From a checkpoint of a small transformer trained on Wikipedia: no biases in attention or MLP.
Each number is 500 + 50 x the weight over the matrix's rms, rounded and kept within 0 to 999. Layers, rows and columns count from 0. Numbers have three digits each.

# layer 5 MLP down (transposed), 2560x640, rms 0.0234, rows 1036-1147, columns 120-159
471498529379531481563498529548464460564464509399426492547447543510577520450548458589500551519441493557537476524481508558
570515506446595446478531474492516492586416421479513494558428528511533466441516574570431531439447498491448441492517523470
535554462489507465517461518510493479442518519481528450535464526574492433579545592473537474572483457466522534529594538489
548497495536464440612430578498458490589564519466454449580521506426550542481499506427421637582513479499597514494576461532
506500497578546577486555613535510492490528454461598480566429516505517422563525492517566441539459491478493556406419497467
464518506512531421560549565613360500480473459477632470483539567515513624515519501463526524471489523549463459478491517427
507494404497449527467441598495523546537493567557487588484539514562556454512503485459514503417495444517525540596479446520
484422467486443581387571571445533519501494550473493444476565490470551454419492516545586510426437510492562507562517536545
485500507583520555550557535472528493481523490469536532555452491522406467476491538426551477459560505483461499486511543470
601423518469390469548474518427472613473492495463558498478594567458454586447555393475526436498474566597531501453472533530
335508389521534472617583543549510424609544457494554485509493472529549511508526430555531408452571409439469570463475440403
501510533450490481505502502498448469495433495438482397518485570480427545493512420578406496547436544627569491508578397459
545451543441509451539410507511468526501553563518456546571506485492550494553465430430520558437496609500532534546510571538
467494412431518505530536539514523474516497506420561497466495506531557541546495542433587518489411474523516548501394480507
448554484545443380500472495515528382557436444418487456513576539511468531494512532525522494480419478491552606565535435511
485463491482449572532522457470460383479499552568475454562514538517485522521565506513463536569529575642524466509569447468
553512588458413513540480500538454397444570457509545516499424473522464513472438521483544486554467468441513491487575478495
436542415497512414553537505557476563424485545484545500567517543493490465462456515453446475519376498481550530514455543540
480477448428498521478461508526507439542582540476510390503483482439562516520457584478504567560518458514577449432560581605
548536559520472478369486417505490550521513517472512488526437499445486484548410490489543540471464458580522401452490487532
535491484449628583450472554561431545429450421459459480497608513504518488483482520527513471441493492635580497511623488535
452493544535573472540481485527437531505546482468498465556545531511514412498488466622499476421412520464533498575601478588
612427524546565452550539478486462406495410490470532492499561618463522546429528558542550493528515490445458480514452553483
469555514509486490419579518363431510473497572571491478517513498522573419531571482515424441473529457535533488395415544486
524451559524419519495533522550479632465502488483553522505597415487510518508392390578416570581424486508442532512513480565
540510401500468493488491489529480447507502478440553583472544461417488464491575530468488539494561448545512499455549471544
613478434500580545432485469494527489399587504492561435602514576471490562510525507412569538551636460567467545471469397480
487530579520540530433497523485478515453561416399503494543543534508461434515456541530495466511468530493538482396496516472
494389546442455447445491417539475503420473529572530619578473466529529470564488475438446455547574483531567513471469499543
477401543558571497458574542451509544505513546496452393570603536544393618482551413525515470480544398561510544555478524534
415417438506539421461592505473448497478499478455500529460435470575444444462521504457488478424597492420434562567507555461
563496416520399460532479435521550465416521536562584570504426489500507516491567469480572486588504543549504476515573425466
503465504443514584418491450462491471550451564431511542458412546473431534410496526467451547492518412444464520621499507446
537457526601511512551521527629425478478548440335491481363624546504550422396477523481593523585464543565550500502499455485
449503520446489517552552510461515424463549503498614501405444514534521431544437518507548555495451545438514503537478536507
558472604559472581488549506528408496401586565505559499534471482493517602460546461465476552536419456489452456488471420441
489479526509469524508468496443517460518491492536496528466420558525447501500434555460538569424426503527427539476589361536
455558514446492465485454428451600476492534452480448445487403488541489468452474522530552547515395595443585511528436427531
524586526491530463465503496461559440432538446487446531552556522444475455488462549565467385514584433500477436498435450494
475497434546450481454456484503481577534492568510430483530541509549538474589562537488532628484541529506512481486514553494
512451445507509499395471526473425509494467506447523495435493573538553538410421534603577502496555417513531472479568457449
466564552565543465501473533419582507560498512459534565560513419545487506518540522486522498484537561331498545499420467526
431562492545401461576582447469481437516478518431451501470564541529493476517544411450543449522442572491523501473489484591
494492465427523512446540563510509575542503519535517487595525436486407514494423505461431512529599520598460476458533454453
485556524530399567492528507505542465547538558460518530460512471465563435389540526415574512526481524443480471394454513589
480491527562571467523570542435541496593537508532526613525535418444448419572432446451562487468494562481465509469488488538
517483587447518492453441557467541475487473495563584462538476461517370470455464573375501576633472537483440513430509514500
498514410518524512540505430537492489405514576554571542571506470585457515486525487497570518418530531443547655424403565492
441485537503513487546514524508472534424550501506467534537488511494505511493419421454523391523526406482476501530477527507
586587394493514480420433424615463479525516464620519555513353501554509525493559576485520530489510513510592549374506516509
555612498418533433515449531497481513504462455507551462432391487540476406417536487391525519525537549501503476546462452491
512528554516554505513459521416579368464502448495521402485528585556518548515506501628592467515441473474505508513569592554
568500465521488483516512564430535531538531512435476561475502603418496506479554480512504547517487574464447506541566475461
620516454593527420519471485550480479494549408536497494486522462564491495524474503491506370435461538508642418457479514484
407558460550503559472551505527467487453512461473409500428505444413480560477535477506481433543448529557539510490496478448
515483438488462529423530499503548406432508578557576478529500476454509560490539487534570597535453469544550416539513467512
557474486621520477494355595524518461502527523376457593487536462528506528529519483565527489496467444435504599491450566471
445561516572480509521501555536472601515588503481563523529553474543421450497557503552554549500437495511430431470519515554
479529474447510484468378382565454473532510547478575493539572454478577481466518535442490535458496576437449482493479481465
489458484505499483511442445552514504482506472552549483454578478532517402493542464483561551511431419505624491498524508530
346548541511507461538525564508515576466511472467481481418450453451447525387550479423475523480504464586508587553509497553
465541403501511589598548449502589508572428476522515488505506548505550480432513471476623516446457517453519494483521463464
596515498514519495508636498533490458491536488493478462470528412528451522467528481440614507460509495477601509445522502552
449427438501432622446460531499443436433555503441529506539550508547452628390542526507501587629362515504492438408452484504
526567417580550577458455544502512481465528433530520618501551574523538403503526524472460437548548511538528579522473495473
546474522446449433468574517508478543491457456456590496473529477548499531567500485454545479546514513418424468496563509584
538540469481652492488499469515547507487435472490529579598535445500525483553480505461543514555557500506498632534509546433
447499526535447602374516528538525470488552467599447506454418540521501495480412450475563487486473509563494527459571498520
417473483473522546435442482537499531534515502420586483578512590532576536493500503485516559462497530515539523532529450509
521516458546493451509452472472509586587463515657492459481514418479513541372547485486462472520526529413539500549419522527
490517524457518563565477495489502443436578547582537448545455493466439518493516490477363489484413451456535450537496551486
497530442505490576444505556470533498463458481457494451546485508630593447454473522447489467412448429397441467529510511489
492468576539505476515438436511436550466421545493496547462501480457552555648572440540400476607557435430594403485476499496
430537528593505492492513472493508654595454514555512500480435508530489538473530456629430522479568522401463553439442537455
507482527519482559515500468485482537495442514447467568548515563579509527493529570509464534528418405534526519477507490644
555480442501537532560486560512503496517476438446402472532540462526549515516524389483483480550481528476506555454547546579
592546557482497542534497558565537553504448454443568564510575564492431418436463439493553587552416432412432571540498458510
475537566500537462601447523491556556459457561435471554452496432530458516547533553546502510558542431510468546593415577493
508491556524476477605463444551509442524469485568456545446480563515499511463503482427525546484550526510512448543530436580
505519495507509556362461539570433480541493502470360500547565556487563507492430519532519441535502428580501476419548382503
523545530440438402464408422470453476457503505566508494481512549548444488540463462468474542496483521466463557410451552531
503526391545497604609511571535446436501521469599517477494411512544496606516398505527521416489388511461393476545425584480
519480552492490504440439541471553478496482549435541367548496485481487449520537594484539515524494566553480440519579481454
507573434575500395534480508452477545463555515578580599540474510615498461506596488510456475509522515498550578623472470532
551493447483561471379422516488511514465493466542466502423399496471399477498490447571427495431471503544494602580457583468
456530525472422529557500493549529466508502498518534400520484584505504523539454441478502536455609428511517535435537477537
512606561424480458442465514596500526470525470535500486447462484532461506605517476583495463498555459498488531493455499469
523382471436597510540447433560472503542610562429522447547526482507562458620552476520454542482515473573448468499506397533
549459501451446608481597485492427483570447539523532452577541574419458489485519483530508471596470417547497519538488487518
523516532483514480497452470443499598449461493485498581488497442494534480455510451537489541543538516509514595457347487532
524480549587490557421483547401456551507489512424533527510519468493503508588582520529452451522570420467459445442545470474
559563622526524501403436501468582460507580559481527559488491445517504473508482475449482381572324424509407429445590430457
441460593424450471495510439426522550470458501510526451405506496401515521479434514502579479545544501495483420441507572517
561512530408449520490401555488465473465618393534517509496502487516505501526425422522580535523493442508529441466463554583
442488497498581438445479447538514560446513497475546488532423440487533440530507518461637399512527523533504396508466515456
456514517416443440462440579472515433465548478520518507563486543384478491457463462446518403489547499570526526550525571557
535436559504530598470597471462496499437491473495480619442397578509486476491477544530511416535542515482560426546519485497
490484484621565452546647526459412517458544491642553443607552517551470461552492480485437540365587420517456536442477451467
373473458489484586493482490474500469522378577440523462574478476511490497494585469457502461473466531570510489456443569499
558507487494462526390524448510582571442345482550489514421515543515463458500571459565473546469440512480463550577486422506
417462442371464520578443482440557604492529575453452485480471555521368545511507420412494519439546501345502486565428361479
571483515491471502568561464391548391511536518481506613428538559516464552545548505517530451456534552575446545547423496485
550534521495492538457572650615411512570573492405482515401434468552523466533519491437515513401511509448464479523507428584
560517529433506435505490432521542579495556524547425574541447505459524554457445536543428539504557399551497519538398482441
465437557482454548449518455462538574439430405468404490480440491507452461415434512484511554479447564549433467518561542504
489563529417461462469508459507564481511431502488456534471560474485506497488551479582598457484430457470472448537531463442
481550470431523558568528445509500407481452509458507455534557470467563483501451508461473535459422448522498504498542505498
463520448496523521420504503461412515451403535510490493495417529529445453532438537509452487585459472475536501533418490513
541484567609536549442480452469473518504466363424473418568469512523493466487471476408574602504474429532501465465622553536
537523446565502399427545471501525535541529545494448430531567590501490535501579511526478462560472508412542447492565489558
506532511531533547533646417518474629523523496497519530433505495572474532508501462475404439582517495607364430434515463552
497535423560401491437542505505491521468503514519502534515412505509497501520563561513445480521576519482627512497516445394
# layer 5 MLP gate, 2560x640, rms 0.0269, rows 1037-1147, columns 120-159
528510514494451422493514567470443524533482541525570490523513574525502512512478455539489533559487531481534504504486558544
481461440512498495503569506478547492549518429602485537556584538525485454528504420501479444477582497482400472457502597560
547431567489486501571485522497457495513555503466520451529487522557449540523461526483448533516524450461536472515458471392
530564510486541499513602592479602592502492512533493502511610602505458535507536476494490408528488463545502505496462563581
488539512526464468467484513382467509508524419486363468547490442415611497611449513543469439494475528580504449523608510449
498462482545532549525497457537522510469510440457480429477482466530543504445478432523481517484404466544496534533512554510
463482568406466510496517479488522543598529526464473528584499463487541540560557535501627559501436475552479518531467455544
506588461411477548358502591542499449466509541519443507547500526558513541472495492529487584553497521549461450556450426496
458475513407465524472548456461501488425498489508497535497430623466403566603508459582458497455559511523473559452530442462
554440526420550517441589467473485514478484389500384569491484538414454423575449518455411555502437556451530374445557547509
543404494484537523450457585523471472508479441568375504398509616528488516437414531506485550474498407525466604471467526570
486492545524517456387592524561524489600389433482413482476597596515458522515477503488441458502413561512530459536566489426
464580459480532486517514421458588616513429476482409483524616425527472465421519542470532496567455416455507490476446472520
506538508486471537528433552500490567428539498530547519463497509533546459491529502529424482435555501569515467450500504586
455440597499552567499501479508404525491540545445514515602434426488539513454526560539492477483554476501455483534465576563
485497464538492515514546585481591550518468508489474438454675484496492447538486530504513534515451549495466449571452492437
468527527456437499476555462541507527497542561472409484423457436485466539449523472503526481520532498591454539483469485497
538567481564502429460511534430507473468517562504535547553467469447511447518432505500465444457604462474533484484496493524
537505530489454517490515533486457519570483604599413506476600602560519546392627517548474442446435463499435546587563510459
478604572571546478486522549458497546523563505349472522480488514576488440517470408546545573474488434507510509464398611538
588474484532472409507478524574526485557541463529485487614565381494475502476415460440521489471464546521502555531482544480
394484565488500578453472451507487518493548426444538468519470574439445482450468517567544543566490518560489441569466513473
521578522478533469499625574486504500502464480428461484532488542514584487533470511628439416469557565462458643540532530490
506597456514533449562472486434440536491426487547528437429457576384362595454424463526406409538468486455449525491516493516
391439520442372416455527543493494505497507508500455486597428576622502508473534586431457472509421568400456568527471505547
514464524464547471396510530486563465534466541521512538486513380554466562481524512501580445534558460459500442547508481456
475498536587447442557570486486453591542523514471460467487505527489529573469628456493571511470514426548486598543544535571
448456490654534552532466353520534565464505385372500562560435596480509502504482494546540390553416539504473514563508520511
417469483493467450527575395493408542478462408418503526515467429515595422408463447389511540554546492397515604410432600537
536472447510514547348435455453577473495514471502524501471492494538437395456471502583496556432536537469410430515474496535
537467492637612466469560599536491536507436450416475504522557472505471460534480486512460502484479420419482449525508476505
532506594502502470499558508500410597596599480498520488586555453367592464442454467457552509465560572528535473558530588469
455480470461573375551489559501493544478381483634501540559422510501555507596530630502512432551569471411393485433391550552
476488474492488449557459619459586553572395516419436515498492577422534495529496524529453440345441518466470486454481483436
488526549484454444411489549394475476435444494556527509492513581377423584493469532569480505462570465551500493517436447519
586512499521525531459480422511471521419483548393527458495479457492519565494487422495611488552531471549510430518440514413
400494416519452505564434555473447523505475469474467639527511562435491516461541411474462579616475569365452475574571536496
502458472541451540554506374556463515510478441420460550447577539426432512544548425583479590493460529525492455524512491513
416494418541543392448452456574486533545503519526443547497548533510499426446503510554472505533473510493567541481446486476
373425495552441541521481467551525455436467452529539520457533465590480467517471411569496505511531574528523496501546508481
544534523472504428601521538370576500573405474486478442468586606464504556560522477520466440507454495602482463519415577527
425412543589511530472530505466540507543470500477537582507492547445492498587498503466453532515466472460540453471580578584
500505549469461461528575509492546502485501441567425586618527463510434518402577486569505573578460500502469575450464487515
534452482591473529470397505420494463507479481464450481542560555583530462567518488465457548473518503514452510465397555517
481509470570531534489549561559485503564515553493484514543486498552375484580515530558417514431448550518490484464416568547
519485483528551446466541582464481500468512435407525567565556487561514539512581542513616611444544452619601375530526474418
472475473546469485583518462534537498547468562499446457467507535459381578535431581619390551509566477538474501525512486459
479557559526508436544496485515473503539535513515417517589545627434485493445439458453502432532434457439467551529385614498
530581488487505527515545501558450519546525543490455516487417427436574531513552525505522521496509513560456606556512493599
541502450479555558461485522507469468650582420407542554453489566467501406533496415523455555519438595527472525531401474462
462518492455554521462462459562499491610578548566541529549557546503539553500488515391519504591394439471507548430482553465
446530442468477546524537487513421485565436565504505410476498539429473512485437452397538395474502551442525483538443505508
497516482513459479402585437439541490568572600550393572488520492544420504502483547437437532469563543458536513511536486517
557469479525539498506559481551564540568529421488487572464534483411447573463506493527465510586505546513502529477486508457
501472472560493535530470476426527508532405579485458483500477392479519537521495451502564514557507568508468515435397530509
446513496503568432487488519494532568547525492487454476480524529526399489561409494543468505455552462528477477533503504451
440421519495423594433565528471461515437440452429488539513502558499488450545492488540480464590344493562466496486495472508
518548590462489421627529504451475467502507477532403555541646379444520502480555572610515507492454450539467552561458487509
512446493513574552503452551460499460436537444498538515476480530488506518425487543448503595492464534495478479465405518517
548461496522568443461534537515551497512407438447452443448556462491555583478502498494507444530509482547569505405489614437
531449550480530518501496545404474511531451385545425575513532557550544500488489596440455478507395431460496439520484558564
469536441573463454543456513420427503436412431486537473592529536455535541592575511497418537407583522447554509451551528497
501506460591459458613494454468463556470466476404422509551445447541449500605395461527502445520506529520468464565483490553
508500461474528537558497545456464494604527514592629532507566493520505513463575475493548611508458512584588420552459582469
445427478556505476535555467479535467432506496575505541584498487461497461497372432494507556520439486572422502532551521516
493520457567468476483478517584591473501471465389513431549480451491521453490505548460496513457465524535481642454477512417
495437476493407407495519444515486561546541433403491469535530542590518566525517419427544532527493523470511385580429559531
522479547455502474452534492588474511524530502504485476510498564491546526523475469464531505544483539456436346499450528469
506518452508480551536551461550544524407394469502518445515483474536456478493534393492525490519437410474538494572520437594
481465405497448503478498373403528586474521508559473512497547491539552477468550457555483476460440524520546574571477513553
497460555402452449507538416549394511573515529504470465591533584514508433504503467474495512445609545497491590583555538470
509525523527502460518578495462553482494492529442545544522568544492437483464545520461542501532478640591494454470528524531
523626524501417557451493557519547457475523455501501509475497421373501521402524409500476489487557523570477442586465539467
550482526555489455504531429464528480476527419435487549547477501450443500402405516498477474498663564418482592493505562557
566467441559451559484521493454499636445504491530506575481661506514565446490535505493517514540486507495464479565531530449
445522587480454444535515446399507513529463498482456523558430482468468545569450435464522502509543423507600504493449476508
470512497535601523522496477479546533554435543526498542505473452579459426412562469618539473517414450430516454522431573500
422424549512406528510537416511438485517510431468599461481542540449438473554538468596490545565495556478470543536460474458
511423508524570379540629543511474581531440455521433484526522552491469568520512468543521529461501443472494560578529586506
438584550440427498545516482435558557509399546552437412483500521468584482451437540518472551493515427500530550468495595507
428451619525575586463533495525419539466491473400536453472485556555532505564397496527577530554507473528404619398594497468
523511523483529615533514594472510501499411485474565493517440484569458450568501509572580558515475548516490527569526485517
525426421529570595594585467489509522532500531388454449437625506509587569481507371497488475501521522562393489485510525570
576530528518437490460442535409482538467540472543506542473481565433485507425559503506469526455552493513626480539466654484
488435461467429589519481504396587484467385451463521525531547645598469503497523517536530564556467505463476492558467578556
402526513438465539554420493482451508571476496522496419504433509480532517426508485453528594525427424593616513537493530475
466469563427508507536509554463499441485456570576581469574512500518469443481461419518433516487468493521519430514430416565
505473497495567470503528508504473549570558451549552478422533543495594460556470460517422516487460477519512437453580522546
497519483572462515467507495496448453588478533510489490468422495478544466522477531493575450536499578527534473440529501496
541457566473521457445563520546444518495447523525488439507444479563559442594583501554463509448505438534555480416529451482
499542571490544509519459496531451558482565499448539522581486427446598495547534478424593465566386561562463545377483519528
527444580460537424474581538515542503412410462554532429456543473340438546558445539467500481449417557552464571470407477567
524586503435644416551509445530555513328514567450475543412486536470583548467607564481481450514562394556521446571491469474
431427503520504492489544552448442567525523590487521537517577479539533451485561522574454480436594453480596470591513505570
504592501493502577485493418503441590597422484464572485383589551544501437490551535434492579526456478535477471491485528525
535566548470428474578605485425552506526483600420472470479470546519441437550520567521500536534432531456447543620484516445
426475493566504532587424545448485487431523580464539482530486553507434516383574496451448495484627557446530491525483517586
508489510471460490531524465487576575490518613518550520530586556461377502444542515480522571515452456521484444517487497503
497460551550550490462478444500484428571432480550478466549546486356514457530464582567520540425484442542448459471433488469
445543529485466565432488526592444492529516464537529474464392562432480514425423421485441523537466466588574455526497544466
454454541570474603474497490455515575557546461525444454524426532509443598478456486454527465413526468529409485505495440629
568445577517545463641499459554488498504360415465603517482442520522440489532451443565555448510441494558467488481463551597
491639412540447516550442488497383541479536498476576415438475525364548397479445518501466486515459472527475547565516484596
474543378498544525586497487475512432558583604419588452399444498604462432550409489500559463418410551474488475396548517581
482501510462542457504566484549599570511502476441515526515537510461491561487499446437497568458486451540498416473455484548
507480614479541401518606490497488652519555479504455530480531559543432488549483525593415450519576507472497556510546580495
480508513505452533506513507536475514571530414536495475530568550477409561448450493547511515557466559541601516540508590535
554490438451505562461566591564522457513346505549531495473613480461494484475423554544481525463533502586523489561516589558
494465504570579590527531537480549585534538466548444551372521509568476522411438597539554581459575519452445537512483544452
512515561653483515475449505474548450507515552435443487523604459527483522393415550552482570483511471549553368514562496496
515486554547510517544467462360424549511461467470460466461510408495561472566532577519505572556504572387453462475571509515
# layer 5 MLP up, 2560x640, rms 0.0262, rows 1037-1147, columns 120-159
524397494550503466573441534581553474557537437447486497514600451466570433456544601486480458452468493567495458502474518429
602506505480474489472477502429515410516506458549549598482451458511466429533510456530512452485531547455490479478523526461
539552515446539438470502485520499541516411513527532548496466498519501564501470440581499475484483487538555517632479441469
540389477521472558545461472540471561568563471479515515559481497563596443533521429466593528491421475446495487546461553467
500407429522468479470459497559534541510481508521477508502546466550481441536503534426486483456445515575488504591464546510
520529435436545422569399421506587563481514514477475436479485548479559500544588489452466541451467480515500454554533476489
481390499496536440472571575547582462571462466523541573401488511463537469501494533529400545593466482490527531496520548422
584466519534388484540390488583535499556435531453525482508490548473657506524534462481529559517439469458462552472534504510
566509534530535395504486441485408526572486465562440492498567441368502530516559404469390500488450466467486602429436495481
494460501429534495364530497470565516443611484523537493413526428468470540460599545424446519470613532569538592508486458514
467450529463476479513508461502584541454506464646542501482539454549534430516522601522577548501551464390423539528567499501
490598516484485412582622405480515493516413550459510492497465532491471474547529555478483482476428528560488534565371502464
583512540450523515524449513399514520562479492542494528594538389533471494489515503503595521535582423473609487493511505515
451579501443453423550467534488457504494490487472410532497560411529578531442463490551559575479442490572543513489477512429
423487489467529484437482507464456432490390419608482481623485577456460480452450569460383556530494428547500503495502496501
466514489569438511481507480467556485549499515522508433535539513454514462489439611509455548515517502500434467544507454460
476412466530547500513544497419479469495542499618516484474470521527429510513474502508444649463528483453554495418411453438
531448480524495510536525412471457521470485494504465519569485556530558464519465504489434531433463472495477550523476482515
363461453483461521485573520521528563500509598529555454425486517504418545527484445430456488470539496479428488491432463518
459567521408574520555580522538566512556582530481473487524570470572611478539442594513545471484469580469641487464510498507
438583584481480533566514534541447502531561415449521477557570472528454527484439521562474488502574497539431463507525541499
542473537554491556428461464508552493382627476441469481412476571450476447539577470458582491535472520604406418519511448511
436455579464513502503650586572511451437431429443459550421485463601481501464450456532509475534475405477488524459450524506
546432405418361480510488542431399489531427489564566588475502580621510500490462552535492422529474430407463488476444430584
483556561558403581543459529489539504464538537483540575483438497500494554465505498451552511462413496538458611423470480450
509496580493486518490485516535553419617477459529521531515513489399529547492466545564582480467515508498562502516561543515
488524452567533544468574549493568488519541508415492541409588475582450433427511482564540475475437497510468471446542495517
524641546505620443450499472569503448445490454471539444566525634438525624496527614520477563503520488524470448546442475434
453435469502477539540484468505505418391528574501478498440535458497506485485498526525532465434456505510472520461474544494
539449459403515544506471500407432517530543452479521577485532461507564463539466462500510486535461501461508486445476545521
538530525511471430467543524473600466472529538583431529478503474503502538449455435562480420595497529453511563489638450468
509527477468546540471530471442415472539513555503499574496441357493506519517462494389549559535593503446491486457530388507
507605630504384463478451588483550442412455513515537469452467560465473554558346520543533459457525564535511584407478494415
538521447581505510516405457474507449389439479534482513459453475559546477521561535504504471463529418536508482499395479520
449483468529519497472428519428541544515438431523411498400423461542524573459398521498438518448497438461539555486462477466
452526475464491484513576469570534442421507557533473571473446425405431596498378532559492425487508483488434588481477476363
547573477508519496537573479527506488678553473519527511542521560490517522511492437502461462472556528472492504523598488468
493404478534567444427511463580513477501436386481516566555507564470492414495422507525434512562484430580501400544454520482
518387490455429514460590507408427478475478527430533538501461423487589601519544538493488566508523491513460390467470543548
481538399567439533538556563495503516507531565433434435501551504435433513465481435485415529454545494559561479469596466610
423474546518494533457441489463493495421486534524501523475463523478568440561642545508530523527523529368497500507493511537
448471649587428524523531580381602498480514540479477494530546576557475468696533472466640481518492558540501525452528603445
531493587537493423444489542415503433503461453511512484495499539459488491579538553565405394522420679539455353461494489473
529497529498488476501537568571466516491505549375463468533469508535484457514466522454517497400509470385446424387525469442
497461410503471599483439521517489575604576536460435545470466540478388521528487490487499492472536533504586499611533547460
529476511541437523555579480377515507506461559455568482557461445491522560482490545428558517572473481515546477529575514398
528524482427571487576480469488472505497555480492498559508484558569466487530430538572516483515505566534531564482569544476
498486475584500539501541571522512643511552535482539474458529416539522564524465477570467516531530469572517516462576507560
445434488383465502446500550490472482456414503507505486512545499511466542538555514550506517555452525432436512597527486491
497587452436616450497536479526467435449579478430446585576494490431589514469585537510542436456464480523494460562572563454
408436527538496451489388521462423448537525572436453537542362416515578494511464552529579505615596507510554474476535512515
414501396488465490511487543569494549425601433457480486457592512581462534447578562484525503518452529492533545577545445582
419456519471434529475441525558572514471523411461419597420462492543491393465452449470526480468593459563522570549432591516
372521515517530504465458498527461523479519527504607526441575492422520558479530506539548441521527519560551535451482472521
509493587477459483469454462450536502453504658545549439439580481482530511496562526429441511532509471485470500502461533535
573468508557534531519509411511585545447448487503437452473496529366462482450517513599476613522431532471464504419534445476
533477475440549422513567556564533503610497500511478560446611494499470519462490522456514473558503427506593491444561577534
575506517396610503432586471537457563400459527587474503590476547533578433432459429477513596571507470493436515479440476582
452457553505490462466480443554573527488421503555443544458476431470584447442503467417512462542446591458482447490561499534
469482524444567401542466499474569532380450535460478488440383505443497489515572497441568498549445444507402456516483494488
405515432467371489482439472472550520534581569531474515513569541576577535402384518449588419452505515429524574512501442516
490478505477380415448533457484541438420525557489544429540423484478535507491465482463556440476495520522518461551484564420
590421539444573512492536478583449545488566479458597569512527573559467444576495489515454464597504429430516561465598559460
482465479446516406519566493477610544502509527460532471506478521374580517554481445572467445536397535510556523502539382436
490520502584436516445472505572519491606523455551525520472523535559456511470472486557484524452451488479526515524498467506
430535502491433461421536546484536557550495473442516565522545463550505477529414551404556464537456483437552617598460510516
573521582444501424339501460472542450538559497529460538399468498432439496479467414509553454551504470432523504494507443460
496514452498484474484534531526516508495515495508553551611499515438541497545534601499536531447431441498505616463592485435
502507517549528595533496479528476519460595403444489558567603538590475491434511546404550501450518532600500461527511466548
421463483485483523545483559486432518532453448495596446456499484458520405442485503577477578537475500481545474617559513478
472488538493600566479495592535550512461540424594444590453484498561610474564506451417540527482445438477385467445483559411
472409424495469574506496516542511446524400604565506492510467496441471601530444486547441477606495435474528473585495496518
433437500591557430521487500552561479583563533471490577490549500410395531521462494499431456435463578512569442484343479503
498407443487450520586413514493488535523477600469458527515513561519621455546473462502484430545554534521501535506574505503
489540553519560518479551498537506462531478444464458413531540549480440570534521556488425449479511570618495455551456581518
465511415437443483516458426449563560433428497504544594450532534471548427459437530493514473573483454410482421516526489540
433478539567444545494533571541530539509491479410498457424514407437588437484380472470432472475569468541497480467526509507
560609575486521493447413454485500538488466406474509494469537520458456527524486408339484434420519505422405496549554511560
531495495517587418490456560542493457487517525518424541527451463526434461522469534527479520447520412474598484575456503535
511441529536530601566503521614463505485559480562526547511569494431512569471541507422410497491424517413460496496558535559
484465461447469552525515550458499519447475529511552605544477440532471522491503447512456502457530491452490457473464557629
530503435440479492513556572380530499563495442522502440601575502540524545545522555420561512552494453550556559589526470438
490416505539524615465615566502530474420524447442386512434576473465496467556518491493554518429464482491492508515492453530
560548487519441430452449467539466573563560522500415453493463552516481492490475418445530433509475523599491507474517542509
500448532550559577493478480441476524572508518461484535489530531496494472561527467424438485509466407550476448472486559476
555454497567489594472529461501457423598447612464466542563561571493558498478532500477419449470519479467490536536561548569
536486543467529514527522541405469572551584509533499602553548553516441466522523476586518486599479612436514457502513432557
481427434491480456569466513467475545520536613418458518491571500514518474578465491528569436573531469357456563556475517446
504493446501473501574492462378459491540511614546451414459576508446509441444510476453567497564449483441465509506508491532
507467479444508494563552535450516480550546541542554510481463473545557500429497448552526583398519452510615487483584585525
546492520587408526553573430428456497509427468478505394506519562495406483553444446491544514561577516514661383514445519435
504471478515445495469469470563424504432466505526583402498542542519586438532468487515462554491402525564429549431496494543
526504485473532499511400508417486439402462560528564447541507520471545531504502493510509455609503460467442446517472470477
473505476408510571597419438580509513492496494475498489625514385586474528499478431500634476575429537516550430535509432575
477469557566557517554488491498492503498473506524422581433496544507584462435504514438589529458588398385448515546518480535
500411566464422450439438447460469514583484401490464459526499508428531492511525486486515548558425522554417403513498470468
551512626347527490531499603426577504512510516462517544517532496557444426555523567496486552474539511526536540468458431515
543412458414455456606426461494443450540472453559503586581539518443542480386490530601588490574574554532501476484447562455
453531501492631493379509543468433488540433482442540414437597469523553516492584518520535518483396525432501535502598533558
516491547514504481455532470436532499403500467486536425429464602499563436446510519442431536454516516553483572506571577558
525465445520571578488518445492563458519475572532501410405521569479496554412483543507465606507541517560450564548472435516
438439558469490595466523541453498514425494458449547499515538431569449429538469533516465468449507451442554485533524491579
540593519510484515513501480486462510487481585536600445455480506469514573493522552431525488562518574550483435559463483499
467547457450397495556423545452509457490584502513458523499508552584549430535492523659553445508481538485635588595526436407
464536386440491425511532470522462529579523467511487436490427440492529502477556406505571562503471506519477407592554523429
486535468422436523534516521500447531436486482420453485415513509439557546495488508604453539512439435444448571437561514481
540516514490513509518507513470394386475525474538459495465408505566461549528426439557424506512486502514546463566518448487
476473488488570535490537489529514435521564492512535496503557439410622480466468525500473502483491690464539425516535452475
507534433586541401481476486502487525545480574455514483558533582457492512512630467563496524493365461525519576465525524552
497484466578527495464477590564529606618503481545477475533525582486460461512553430426465499544526610515471501426350444470
441505539424495550452402491491529531397402388479620551498563504474508497517501525449525535510530490489558629531405484498